python train.py --activation="gelu" --rope_base=10000.0 --attn_scale=0.177 --tie_embeddings=true --parallel_block=true --grad_clip=2.0 --warmup_steps=200 --schedule="wsd" --decay_fraction=0.706 --steps=7654
Each number is 128 + 24 x the weight over the matrix's rms, rounded and kept within 0 to 255. Layers, rows and columns count from 0. Numbers have three digits each.

# layer 4 MLP down, 96x384, rms 0.118, rows 0-67, columns 288-383
155134156102148133116180160114128167141120117114195129122129161088100104153099117130115121139111113103102132176117119157158122131110114140125147131142099104143146125139106098125100115135119143134121109120104114131120126145088126134114159136103124137095152117114080118128125118106119105103
093101149148130093135112119175121120170151117131109110177106129118172133122107186136144108136120137110136141156111112144142139132156147147137141124155133140132135128135082124133127102133114152142144121123136096123158143127144149112088132134103153119164124098134091159111101151153121123125
097138141094101140125121138119125122123147094158106165156156133060143140127150137140140113105160145101155124132147164115096090156111138143152119109135123104173108138195118138120130110125146126116164128142145119106176137087105118131147078166120100121155120154148173110159094128157165068119
172103096120158132138132166159117084123171113121138160107174106117102065144113140146138112128162138164154137090123130127129146115101170134152133152143141089095135127056147122113111130086115126131072144108110134142197100148147150125133154087115090106074154080133133108155097098148134128124
120141162124130123133143169125063117108129155157104108130112139164148158151133138127138142126142107162128159109151162112116150106094144133125138166138127163126061117133112105141117154128115168149138168158123163117129164158109126125143114087132124070138127098102120147123136128144141131147
130176148135143124104129208175134157146147175117137072143130103087112141118169175142114122123153144177130133137161144138201123122102110133165121122099099124139142141116141124108107144143126120139090128132128145149125102108093133153120186112102146132117151165100110143159118102131133102110
144136100127106137120128146145120138138103108141112114156114118135149152136121129127188110088112141095103096145106137123158137159116087094152117135082155116127126146157116104148146125082155155154121141139158136104122139082171139126125168135119121142173128105085127147156108103109153171104
181133141128133121114124147150114135146159158088118108086114108138133122136154152100130083136143149104125161100112146128140108105131090128171144129120139137167125118138110119093163151142124151152104101155123121100155118086152124127162131136137119119115141171118124146098163121131083181072
151145123116123113145143148142084138147129132131099129130102135118133124115104093107149128163119117159132110140145149124142127142160142151152147124096134144154163121125135141108146106161129111099157123132168122140128119137125165120097139074120094093109136119103144134171124130141140171129
157128155094108127140124098135172122105131107141131123123128082119110134121131129104137113120097118086142122119165116129132110075141149152137129135154120116099117156078143144108158141148163116133079116183133146116113099077117103150112096128142098129114129157163097111115128145107110125126
119119092140134110106150127094212167105136170138108131140112166152120140110118129115108130115157133129155119122152164124151125094123131140105081141113132107119065150119099142109107108068140110101137114128127128143091132124130090134133131161147140171134129108189119117135124126151158157130
111111129150133110128115142134156118153122120116140116119200136150160138115152098086097110143123096125149131135101082143120126131122116116150103106149110148136129098129143132154148084115104139143148145112121130114120141125170158108114112101121128100136147095113116110183165161109171126123
114116122153118142115122163088200087143128127145145106167085127126100145145149098100093127127161120099134148154094134106137140126144133136092137078142130114086176130076104142126166128149105109134135108117086149118117107172115093121127144147161145132106138112137180084125139148160097114155
138112117115100166135134098114127120113110116082111156118117150195106131128154183170092100162113103198117107135115139158082127097156138152154139101127143128098143135151125125121132089150129106153135122085129105073142129099127119157158141122141115131118122099159131136114106164157153096152
097155119125153103129135170122114121127128152139128127114145127136139142170133074132123148145110156103142132144183138081148159125126104153101133147155099120128109151099098130096143158105139129138090119148131143109163110151146126109189083148134125094130087145112095145111139116068115115100
118153115190102151150161085145111144116116151143161127125090091172172102166146105102126137092145153087166101098151120093109172154187135046135112123118136134126165113103167102163148124135153151118143129145129143143143152155103117118152119159120145084156152161097159091137143103138142106121
113119174103152124144113147182079171129126086078110110129113139163092062117098148091158113092118171142112159191134146110086188130143085125142100131141141134165062187086142106159124167152166118131114090133148140122093120121171134105138166088122174121129120113129102106100164166149065168087
112112158090123159127075115150114136122128122116101139174134148187116100128140111139170145136135160107182119107155156104163070143071141058149165159149143136160113150132131118139143083124126179109145160134142162148047154096176126131128117146111129079113098067099117155102150123138121117175
177116122103166099094151137160121143090126165125118108114116163132126104132071189113113147142106144173164131130103109096139106165135154122088102100140078136125141115111093146123101144138127127091092103129149117122116106163117143066096120151118135110115127107090089122111138089130118104125
166142165175164135149132179144063108122145093145156130135134143136130127123104142110136115151129136115118125150071116129170100124154109123142110100135105110156139133122090131122128187128147166132142138120118112120136145151109120091118132084128108110133178163123091136159145154129109114105
144095168133106092154155125153096191118112148134094120149155085168131131144104102161113134137134144136140145107122099103128137127163112174129130137124144122118105137134089143107125127134149125144130146142113124132127162155100137131164097067146157119199117088097160126100136133137137143161
109191121098163144134092117120187118135191127163118153149165152110156122141148096105127149124102140144126170115121110097069172130113135149089116120104112119154132124129110139149152135076123133128088124138080145137093136135127121158079134118089107134119133136099124109129121088134135163092
131117137135131079132152131112171113137124154158110118127132133151199153123128138136098132144128115130144149104140103130134144118119126172107113129134113142124124139104108125083123122177113122125148102133152135117119134127091084111178114120114105092144130094124132132160162098105190138102
105117102099146120100115151138074152140121189114131174167127113098102156110158137143125105120127141119136153171131171118097138130126167086112158127177116082105072105104126140086110137147115133113192141096126107133125157123142116110116101157138153177136091151164090150150100143107163115157
156112085147160148139172105168114138088113148095135154092117098118082112104137118111173090124130153103135156102112161168127122133126160073157123150171125048102171113138119119104133136169104138109148127155101160137136115109145131117184138105096140116137093187105169164142116112118113120124
148123152135143102129114123115171150111149171112134118087110149138123199125123130113134143106115126132137081138144169134128132133109112107097145129104097178134135133142117123101155158121166141106109115108142123147189088118093116116120126168102157144084081147134113127135157130159130098141
106153115119110130128122134148135088110130129127136158110127134126145129157169152105143174130126147113169158134135151123095114106103118133152137149166119126105086115130152154144134135105126123169133156136092080097142121140144140134136123163146145169137089141149118100110149121107166165089
097145043072152098113127093109135115147101126142134122145149129137166181114192131129119182160114174113157134152168178141120137111126121142127106140108096111123161108162143100099140077155141106118123161082146124076118129106130136142162125141140111127146166162113138137133126124108144118112
125125099116130110120127141122173122127139094101154097126122126164136175113127129161110103159103107164120113091105116060106103133138143140135068099099132144106155122133118175119163131106093098161113130105118115134168108133159161152109082159117139134155131108167102093130118134141164150120
138130125158103161111180105150124104108109113084116087119134141064110138133138131159141170130072150122149118113141091137125119166145126109166140126117091111169096130160128124165122167160152154174150086124180134122112121124148152107115152144122107107124101127174073121153137118156128150175
105120114134147128126149062193167133102134088118157134163140116146160123133103132165106165149157118125178103134156165123141136103137126085127096120130114153124158154151140158109135130111138140149093079111104113065111095148126076154128168129132106122119078106153140127126142149098106078122
097112128158159137062150103129079151100121109128124118095130130145116150132092140093122104129119080124088151168114142147157092134122116113086094155160106151130159131115154141111155151148142160128126116142123170123123140128132113109130142158122125131131110070113143178131163139076111172133
113161113116132122110179168102143131123076157184169228143151168123144195150120113144144111070123158130116107096131140096151126149098178146105152130115086122120108100102109111137090107121116090162143127168172070114186095142136139151119108125135132144113143167130151188131161140117135079118
137129117176089121128121145112103113147123120166137110120188138118118164056125106089142148104126143118140109113168138133142147128148100108116158155099104138122156100157178079131120119141123098112062133107140142140163108148112127104130115107147090087103162163097132155127097080083107125179
122081111131123127160083072127134154116134130104137156125134139141095077138125092120127140123131137115099152150098147118196132152084123093153167139115148151102121167158160069145150097139123103130130125147107140128151109094120133084114124100133109133124145132111153180160175141103117098136
134138109120143100134130098108173121126118192108114170139134156147103150074099120124088131122141151155101130114131109154141147134096198147169087161165147140102138096123145100078126117101158157071109110088144098130131134107115146105101125099130123166132168141134124114146113144112137133133
146157094142127141114108112136143070116116148164154130110142099103083112133101144124128149107113120142131128098138121126134106156162139135118116143098154150102131138102155103180159153128138120072155121153100115106073177097204121136100102137151134127154132091081185131089129116163128120178
111174113150083122121133159123099123163102091134151103130135139154121125125123137114109097079132151131137147135124144098143124124097100142121194090129116081135133091111116128111100122137117162113156117142108098107144181156119144108123086148112122136085186133098136130087124125153145134155
123105143165126088104083091173057149137142100141108118121147119158090126094132132136118134153125142106152050099144132147077147133095115126127133123111143142134175164069122133137167128131152096100131166131154159133115125143141125097115116109118142138147116146112112109170141118124156093126
123122099132105124149119133123125162117143110130156148120150118093100102139097066166083118078130134142122156154166160146106141154143114131127158110113116143132102139183136100121117090134146145100156132086154141128102120114125121126162169146109113130091090109166110163079128189135109126149
117128163102174108138094141125099155126100127120111143111187185079150160144148123086126110133158094111122158116114132128128131109107129146153113116143163147134077141119086152135106125149110102175104118144100145083098148164126097137127120141158141154103088060139109102125143124091136114131
116115122118134136162107172134109158097150131144100141152127143174143136120156136159162104154114127145119106118132070095163108111165137149087149178141095151089126125114144147158158078068106121115122118155107135134128138112132123120150097136080103127094095149083173125149105135137131121132
137134098142150123142122146089092064150101121128168139131158131192131140145108131093106133149153106123132128109094101119113145134136158147122132120147161119153134143100123146125151118098118116129153180102127164126127155145127109135133155132113082121128116155110146099159142141138099096111
108173115108165128110132089102129086132155092106161120124152158133140129100116096139106140157128112133094117139088163170062125178108101128147151099094120167119183168143171103098124123132109126082095105128146125150148136115169105146106159164137092109111172090109115157113134133127108125171
098075122128136149145139170120140132125128109145152110097099104142107116124093139184140167136122128076140099108125147122112127127180163131119108142112106104122139098106121074132098130107127169124151128092113159104140118132185123148138149170127145132124085136132122096124133118121128103141
164152142089143122123194164116162147161136150128114154144172114129161151122111117146136094126135133120169136121169100135125122101154134167152139152149150141130133148144164115146090147105158143148103114153139130134134112115136103142168127148075124137111146127118112123135090114117142160126
148122126138146130131124125125181135115152135083179131130075125149132122148128195111145116121138158166140142123124158133094128138115131094128127137120137086125101122139154136152115159156176146084172114138121110120123124122156179155166147113138107128127126158153098111091133150118092126115
133125151146106109138081112154201126162166108136150103145122106149142191128139120155139126126112144111130142124100079127151122149151162143096123114097130117145151106060120117121185114115139112146152133138116106137085094133104134103144121115164146129137140122131166139155094113112125110059
166146103100140115135132154103179124125091107159141133122135120088115168161160138160104095077122147111100135114115137111155098159175129102122122150118144096106139135121128128107138152097088124144115128156079147124104093131142132091099184138126144076100096131135139128099121165145118124105
161133110125132168120142147136126114106129108115120125161116110108083137106110074178163138153120148146101125115141125136093112097126097132127138106099119096146120136103096116122099146126155111100102121150146120146162132119092118178104142123164109140125081117129131104123112141121099119129
130160155126143116099151101142085099150098153130119170104142119132110119137103137124109139113131118090077110122152125116141103108150098090136089116122164104135130132156141139136115113151140128103150130107140133147165119119129104134123175155144137138133106113108140090101108128159121157137
105173175090114140088157171142046068100157131162139096118179121137131149126154105136148142133139122122141147130126084140150146100134150134117144132118130141159079161117118136119156149104146061139165122132109126125109114137153150125109130165130159121131093115146093120124150114130122112148
081137145090132144156140079139113145133124123090139155143118152128103121108106130118116139140146076196119128127090117164168125144121120141129117107133174153122175121147146101109167106160107105116119117106138131113126106107118127153145179090153145137142123133104133106113127117119098126125
125118088149093129155127140152106107104136122104129110087127115116099132137119066097144146134137154097151140102106105096136126128130159123158156105118163105112140102133157076140096153146095194157065111100097146220074121131122108102153085149171095138148141112175089113099097108129149124128
123149132113121181135145094099127146145137116145132115137113117102152097137154161178143142114161125160131114107119156173165133150140087121113130088097156137150098161175119154162099115165102112119091160157138155140126139146141116148142135080114165143157128102116121166102113128178137152124
128116131099143141103104150053140121105153124147114181141113100129134108161123126133127153109137118161093106149135138124094119139139133149140136093121117143094136141115121150107125094083108113092105138100080140123141104127149115115107153103167123117065131177118117090144137134159182102138
133087127108136093089132144137149182163136104136102151134117145120107156147147119137155132168093119159165167125081128133115140142143123145117103143139105109089104082126092130109100135085118098129147134114107135143112128136136157150179156117127131096146115141153096107125121120134154124119
072115123135147150104165140143189121129098158135148108138116154133134064141104076079153154140155126115110159139098100152143127173118125149123114123124183088122169134127137125171100164139093098128125128123170118128118146134134127093105151121147142086167161127114114138134140123090109143116
135087136168142108168143098076101091166124147124132171125123126122122057136062100119132130131126115082099112153129153235129141154104148142130117130125142152152097093174126096109117107159163144137141119126186140193136135154136140104089111087101187107110143116140137155127111163179121125136
134185127156114107129161113127150123119115109113137126101124154148157135109092119097128094163106130145095121112152159111133125115146117100102140089110138171155117123125111139101135127138096097120181118181105121126124160133128205106099143123111109123124125108133171155178144131078167137108
126165167125103138110056108149140138159095111141112114161132108117115211096120139123131134138123130101145110150139111072130127145152145172120154130130113131105121116191083128160111107174133162135153155093113155113155141153129148166142099157157144116151124109144117130111183147140158164187
126096143168131127072160101102139142123092142122084089145131139038091193204141153143133147170101150139149103109146102143126120102156153120147152138150111105103128112183089133143149149093141112116091124105113149140166135124124137104148127161160122123114130134152148124136102106129125133144
137120164135121123123111153124106135190125133151139105155122117153147135158121150103081126140150102091096119154111124112115149108094117144160126117134149147166125118119170098093159177137109133099153115165096102133076142102118096151095153130104165104127110104119110094206138141120102157104
122143132167101093089126093141195175120142187109140123144145149118165121128125117112087078107138150089106145090084129145108140109070099108112133137113117144114075115100126097134127156104165152114123097172144121095164149106138152150098141152127180142156148138084071176139148107108095159152
114118096127126105169161181128143092133139158134159127138153155110119156106183162124098103123172137150134132151146133129139140120125148150092154172123134101135152097155127165121106146103068178140133133111095132100069123160068097176120089154146164162139140129115147130104142182111160118163
135113149164125151157132169101125163114140109133123142116132156095109130138129106137139124088112112122104111135129115130136111125168134121138131120174132096104123111073116135129142097101126123162114163146136116084142138141143168134108141114091151121187123166164173107090188165150118100192
093129109146145153185112088100148088162138115157173100084106156133138046120126128117159104130132101128144116164091115113166102119163142142141137099111145149102134140135096155135107139114135113141118162161130144155115122130180098096139114087123151133109149063123155130095110145096115177148
147123126122103103107138120094130129113124118071129137133081126113107122111122185193154176149154108157145123132125163172124120094151114099090115159110171113117122114128153141127115112109110078103132115101143114207127093120061085155140051164124080166131120130116150147173090139110125120129